From a checkpoint of a small transformer trained on Wikipedia.
Size: 16 layers, 2 heads of 128, MLP 512 GELU.
Architecture: LayerNorm before each block, no position embeddings, biases, tied embeddings, ALiBi.
Training: a variant of Muon for these matrices, 632M tokens, 4684 steps.
Each number is 500 + 25 x the weight over its row's rms, rounded and kept within 0 to 999. Layers, rows and columns count from 0. Numbers have three digits each. The size before them is the row's rms in percent of the matrix's.

# v: layer 4 attention value, 256x256, rms 0.03, rows 32-56, columns 128-255
# o: layer 4 attention output (transposed), 256x256, rms 0.0583, rows 32-55, columns 128-255
v32 108:459469492498516544495492481504429495458516505515499528508550460525523492497445503478483500486502525540510471488503469439514510492481539490490524486489488513472511504503504493503479463514516527504494487503498558472540463490495545494520493497509475484482516523542500469528535482501500488478495526481519555528507497529450514523471473514480492467463550527519516481489472529505492492492485
o32 112:533545503506489479504511497462488513525500534486481492478494516491471477541559490493531498458546489525524536538466484508447552533441482530499488484497548460538470521473463486544498494527518473518496498523497461520472545542526493512464509480498511520478509531459484518478526483511500509543494498531511476485488502510544506469479484469536512523516510482510451519511500485526505489522493
v33 112:506549551540514521471483514470479537487468448487469506445507480497488504477529555479543545479481508533464508532508490551486491479505485493492495517496500484494483522536520534510500483502525527476480501500471506446516518474510534508518497493538482491480475490503471525558456481503481461474462500460452520534530511476537530520482503514499490501506501464499481517484502494533522538518526
o33 121:505464443481483487526481527518539490519553537495496511541504499510493451500503479564453475485468474458539505505494503457530540466502482517493502493507517476524503508478480476526457528520455473508494498501497488516501506501480486524485513476507466481503542532507508504432531527512515562484508494512547481469454511570466482497493504513498528483496515522472525499533504509517454478502478
v34 113:533509549483485491484468502508483497528506462479436517508502491501462469520529496514460487491479489493499548510504527502497493510463522507511495526500517517489491515530482480481499518502506462492509525506458535525508492519509524483518510496546496479454509536511503537502488519488502526482494499508550461549509528487501511443508500523509511437539487506531525551462498486536482514506502
o34 116:476478508519490519507532492504514502512465500485512487534507485485523518454494465545545515512472524522498465547490482467541520466493479464481472510485473521467532499469533518462473505521503503529506525514530468495523530466461504501485514486490510502514495457521508438490488481486495472505531500516456560476487517540506512592481485493445484517494529487497456491518457508473512489440488
v35 120:530510508445544520528450480526501450522489517462482495492531509508460462493516502558506491503462502517510521509501484448473512493499455492545469504488533517506520490493518516453501496484509496518558472521514545492509468482498486544485500512509479504499450504500466500505555483475536476461490515478532540517489484500502507462532517509530491513505486501503494556543496482536499504512460
o35 125:468477521506461455470549504484521515503539490485469531514512489492552531505511481495508487480512516481532484524499545565530518482520524498441526492473475493474471493496497460495491475495487508486437474496510470481505524524492561430493484481459517487566509478454502488503499551541477525479510471484443490508501480509521495521526487496470517491490546491511473470486528543513502500452553
v36 106:440516514472498488474498530513473494512458478515504528554485541482497490477469496508503510480531504486449491468506526539506525503523532493513537501506476523541508490506484542520517455504507467502523486442503461490476488507522524480485488509456473482475513468502527488519497533498436478531492537503469524501509523533474513472509476468504500540513516474490495526486476502441474580434486
o36 106:557465477516496479501500440457505530515501503486500497453504487495484493518528522507507481546477509474515521506487531472536507500516526504471494516420517504494480487517484482507504509524544518472510513537465561506494496496506448526517488524537525508527465571477487489492492444465518514528503467463535475459472494507503488557493541499488491480491463519475472495532514486512493466521477
v37 108:547457533499520494492529469488509537524494483474546505500495528486514504517556534515484537530500462479508497493484527479473511499507501497487424501507531530471464509512484464506485459502477510531486518486523485499496539464518505442516505481512505542511490445518484483488456548480518478523470514515510514479522514498531480486503528461506508511536493515519453473497466525521499499469541
o37 113:442528476488462525504439529530478473459508509542453524545497474495525477510439464492513497522468494495505531537526476492540460470474521523506538482531492459538556503496529534465508531498501512494532493518527453513504491509491491534501529519507494439496500505516498539484511477496520518485509509498528506537526444512499571505469508525485478486477490490480556502510540458497483497533475
v38 123:527474526513532491490501477481510480532483542477488511487523490464494484454554538532499476506531447525507526529501487470488496473472538506469483536496478447450496507466525469456483528510485497498474490499478509516524485477487468502499495509479558489534496508486507517458460503505510475499479474516462438515529535454467463572513487484496480482524477482454513476516527523511497522495455
o38 131:484537517478472529467492532519512507482536460463529485517471505514519510499457499504518458477455535478469517470556497505522504504518508500506518504528483502514494522497484490499548501523509499508514481484524519453493529523524538474487482483509473508511487455480463506484518494492481502486521512470526509482493449536495465434479502525500555536459521479552522491521489518510494472510519
v39 099:475534459484519505507512504474471544477455481469529484494504513499502489498535519519499539484518489554460483479506526517543498504489460496466539530491512530493498538482493520473506495504495518501491475488524471508501514512482500511479466509501484489511482494534484466483452534523556483545548462505507501494511516499519483531507500501507495469439484482514514480563500473464502516503529
o39 097:532487534456498499512514493504507464501559474521449520476496516505520497532495532495516453540459495418533497521507472497472501481462490508501497449502495489529483493560507478516520509532490508496505481468479507533493500505500499505522505472512524506518524507466477529519507529528453517444458468478510473527525503513476536467475533495541524516512492533474491506518528517534511487541507
v40 114:474532480500480508506491508524508509531502541452520528496485564517486520512525489487489501503527507475496498534506543503509513496460462517528503450507500514520441491490454520492469496509527481499491478525506483514525526559544518496480526528476532478484514517478522529502487547502516486473557530448494510530481525515491528524522469481521469447488480558520476499464515514499451517501503
o40 118:519464485475505530516527467470494531490466454538470491437474477502513480502510506473524501534461481486489513522529461525469523493472510504502475539484489524485532494508542476498515490510492524475513558510462496470486466460468475502471506478532497491509506481491444519487522477504511495522485470568489491503532490431475505541459517511495524536512498459486498525542496523485558498513493
v41 101:495493553486499466487515499487493486503505509429503516493515473472494513527509496500497486473514531483477507460475493498527509511485522503470503496494478460479477501482492549549530494501513514503491549508514476497512515530507509467417511486483511463505522414472477505473473505470523521482503515516525547534527474510475485512526552457522487509465493456542510470456491504483488503507539
o41 102:507473465518501527505505479530530534473516454526491428535491552520510483530509501469514498501504464521501470501517502541459476492515509510528509534485513529553536505507494490453495468491453477491506483495488509522461462477512460536495505510495496512538518548440507504499496498554492449473497503505512461475479533518521524479494491534517533502513505518438515490500505480513506493472493
v42 110:461474511508512506500514540487538548524523455447509515508449490481504496462525465513492501474535474476522442528492480494547472517504482514499474526483504510507522469521551477489487497493492485489489514524498508490508499534508527494529502486489475517510511500526500509478491466497518460521517480462489459498540463511509445511497525474495496526515518475497571506494512519484459530511499
o42 109:505462487475481503508474469467498493475501474525505495430542514484509462549489502526519545512482506514515549491460484504451512498519497524504514496482488506511529523543502523490530506492485502500518516457474513499489491461512498497451500487531501515505526502473489507522534515492481483483496492514553551499480534486483504527500499555519488477520509543491448492513501467545542452517473
v43 105:499450525459527501510464474525443539489481474498521536523480462477520481473552512477475525513518494498488463493487493466518503492523475538555443502514545542493499487515504510435538508525453465514530495474529459497500523501511494521512497486502485529467484484510487539527527482491505533530513517515537528481482496502477445524482494473506511530502493491514504484491543520477506484461487
o43 110:480515502533500464491515448461505482464538508484486478444523487516493525523453471497553525489473490529489535531503480488515503496473502459452535464467480444552498480510510508526505519465513497515489476512498518494473468488532512502529479504525547473530535523483523485530476513524508468496496491494493524537513446470502530492510499472544484495517477545482512488464495485506515511565474
v44 101:500494500518473466522508486504500492560520510515538503446521536485485497461454460541521521487531479493523488449501484479520507502477456506547485510495468533513477453499499466508498508504540496524448506464505473496515534531530508526476509473490477546513513502501526478480437508490515494508523548482508473483476523538524508520482498481505515527520515447496506506467486455512485492476534
o44 102:454501488451509518486481510460503495491453432476493452517526449489504510567496531461533501488491490452460499511450525491482515497533528511496479489497510493455517511490481523528468520475464477493493530508478523504474506497523461490514488533549523492464491515510493510513540501479495515490496454514502527504517523432469482489537491511494511497473471526510484511542496470503482488513465
v45 116:493458476494505515505515507484490496488527521462544482508485493508492504476525482545491466511519453539507486519501479485516482512518465480480468544498504518502501452516533461512456585506522504505511475493520495526494552490505503475508551479457476514545519493493523503494484495519469535495505512496501468473509462510528506554490514476455523478527475499538504484539524487493525504539501
o45 118:482542509497524489440462495505538500512490473538452523506488492517496489521462494495507515468454512457503502499456513529487513457488479503535514491524504487498540508467514527473507460537450495466496506492489505478504463520541499509435473513501516498487509502503525485506494500507519485479516491484525525543524540500487502460503490510515456479480544476489502530495481520521460532517489
v46 114:497526478480482506519503479533521501533476461457483499484500451504487497490479476472486530513498545532478444482512484495471532514496519490465520468481543480494473464472517501448503485486506507547492498471546453450561502492441520503520470503513481503515506487551482450496509485471485494480530485536540529494483459461509529465515481482546568512516494513490510535543489511485500519490496
o46 118:540465509532510496503447496508479491486562544496487466547538544509505522534490485519535484512523509509527500528480506495487470469519462476518503499490488491515500499496514513521490500481464514491507485506447482521493501481528528469522505502500502486518471546472513505528497490472495499463473490506442484493531515514519468518503484509455466514499532473522495478487484507518507503506518
v47 120:523480472509495517489483509485520497498494502484476509547493511531485516514477504498553519502527442517498536517486509520414499540499485535496514500526495492462475528483484486499494510519506477500510482505563485545542482477505494525483480523478524511478524498507508489486481521505480493495522463530467501498440498472502494485527484475538487474519497515516515483547475523549549464463497
o47 121:519498522478467493527527467552519514514492491521501494521470470482493495465508500499483499489470568502524456515523505488552510455505519478503489493496536513537521498484542488482502484494496526501510515489438519474474524530492508465522526504482444487498504497510485481520513516503532511506470530492483453462548496507521479512483452515468478540476513484466501503488515494456490502543486
v48 121:478505473494515499496486491530477492471516493477532474487489525579531491479513484536518509491514523513567505512478469515481462510501502485541481482507504487495464474517491513537553504486480511510494550483473500495476485460547522503522498457499509530498497458491548502520512463495502493452476525518470503487482520494474503503510478547496521502484511537530511486471495501458483504490488
o48 120:487498510483473501511473504474481469540486490478499488504535506413485488513478503481504493532469505447462514518507523488535509503482469532471509532487522481526509536495487475487465486501480504509466466557513495498508487495491494510498469550511482499530479539495463508477510524469466535529537470480522522541508457507523492508538503474538456455515466469501484506505505508541488460523495
v49 101:471474498497569517485525507458473519513476445520534506508501559516466521530489508531490507539506536470506505510508506474500456501502476482487509496513500544522486489528488525472487503509504478537490485510483569479527497448511501496492528527500470510527472502523496496451485468499504459516530505501490487464512515477519504534510528486501485528514454552503507505544500497494458487506479
o49 108:532494522490442491543454492526457502525515522454475540500497493483534478470477497490497440517503469516497520525523520513536558466454489499511476499487491497483505500515485477499479532518532530508539520528503478490465500499498517509488488506511549489514488509497500484539490525515530542455454514466494531504459476506458514459470472512516493491499523485487499513462540500517510524480521
v50 116:494537471443488496505514488515505479511452481540493471516523499498517479513460496502502497513506457482497486500486500497450524504525513504442499495500502504483536532527485427483472526489505490526508525517514492495511482477462480530462515505504564495523477515525494484552486507502454479498493498529499547574466505496502509469525457476525483487499499472493485495499473452495527525515522
o50 118:535488532539522493504507494513492546526550522485499540509476497483513509478567535526527496475551518512480516473512514461524478481470501476545521484499484492491447515490493584492530486524502491470476488536509526523512508512527535489536471506496468477451485525506526493475507470508523509493484515471478460480497527500487494530456503501498529527489518491500487518463515506490505525478475
v51 111:542474481506502496491506508532458497506477512482520545543540540495494501484482441524486500500533486458512475508508491507481510472505504498464460482488461528492493457481497536503491495488519473463475495535505488509484472493466541579474548525565515491505520490486463482492532569505522531475475530537510460489495496465484460476500511445534503497493453510497511532550501498550495494520492
o51 116:471548481535509503478456527522492489472484436507484500450507463459483494521518512499535496506473519512506499492484530531520464483539531557517524526549494530511488519493504458477480497497480520549495493469500461491501520511518484493481465479480495495502483521484503512527438469472500468482487475472456552503529439528513502514544472527495514512485532493536485453452493516470519465531502
v52 116:545486497480487496518475491458508495548535465516472563511505482522506470550510478466490514516511503470485498491523524507506513486530516494477448501473482475522498493505551537497448497484531490503492499485506526496512502500499522513526526501493507543505478535492495522517565487482550474506486506544484499485476456485517485537497504529560503489485494507542505528506458499499525501512452
o52 122:476532492517505501462510507540478510482511478488490472452530529524513479490506461517484497458523491569525507532502524471454470521453454513544545492504458527481519482540503497488518501501425472548500485459494486509526508487501492506449483487500503460499517492505515495492458474523507541488507574465508470528453490499461495512484491460463483479499492509483537507495500485468510507482551
v53 121:457528528534471496490508488475498484517547557504485499520529466460549504518521476468511498491538513485518515505473495496492519472541519455504467465513506523490500529470509521516524504533453500516510510476539476560448508497521482466513492498506474516485455531467508500504481491483534500455486493470504487486469499495495484469478507529479518525488521452555527512485483507527519444448523
o53 122:526451475480523529504478497549475505487466446474485483515477504500469481491500510498499509560484483538494472518524505472492483552494498516439540546503482479533481466528491488491468479486519488476535462489467528491524504499446499514493522509500542493512531484512497476514502494514455494508544487507494544486534482520491534494531495472507483454519460550495470480460543497492478535536481
v54 099:446526475502486524522487488470475526497518493546498519505495469496486482472470498450521548485522537455486489539537460483456509495528497501542539491541513490517530476472531483492506524520475506492499478472558499530501490481522496514459535489489493478485537492517495475484479526453525518492500449501518475529489525508523551478487486505516519520531501483518512482522488511504490516519490
o54 102:509473509473528503468469485535485479521471532496500483492500503492506531493526516524463478473479519526502465499474549537552481479486519487471525512500507535470466496522481498516502495521510517485481481521486503460504499504517481508492428492525513524495525505469489466527514511531453506511485499502495523436470501500525471548500487527519468479453508500487539528494524495480533493543493
v55 104:530456515456461497502572529452483471475476501499513489492475498491509497451476528525524501507496514501509474495482494484481516489479520511497482515475506532443482488482485502504530550479456486492499514514477473511497494473516485498512482500547470525474543461488509525548507508533516492452483515509517460532476459494483464469492493520506543499503470510528439530475491526489485504476477
o55 114:485533447559553494458494517529503532536470453493502484537477495517473490508489509473472535510512514488502532542515503491526468488446480520493493500534492468570519521489483485488475474536528498546482493468501458502512482502536508510504498533473507465515482520488525487460526493480465511516512535493506538464526523461529511507464496495514483494521514487499543474513461498501503487514483
v56 112:493492511513517472531557519504541509470475482501511476552504484513489567523483519509489507526491515491458398512502527513516545503549474454476510488501515474503522496531486532470529494488500483505487491529511517473543475492535472484501493462477496521498516474535489532489510472483515522510529531510486487501507510481489506491533479523509479489437463476507498470498461514497493543502459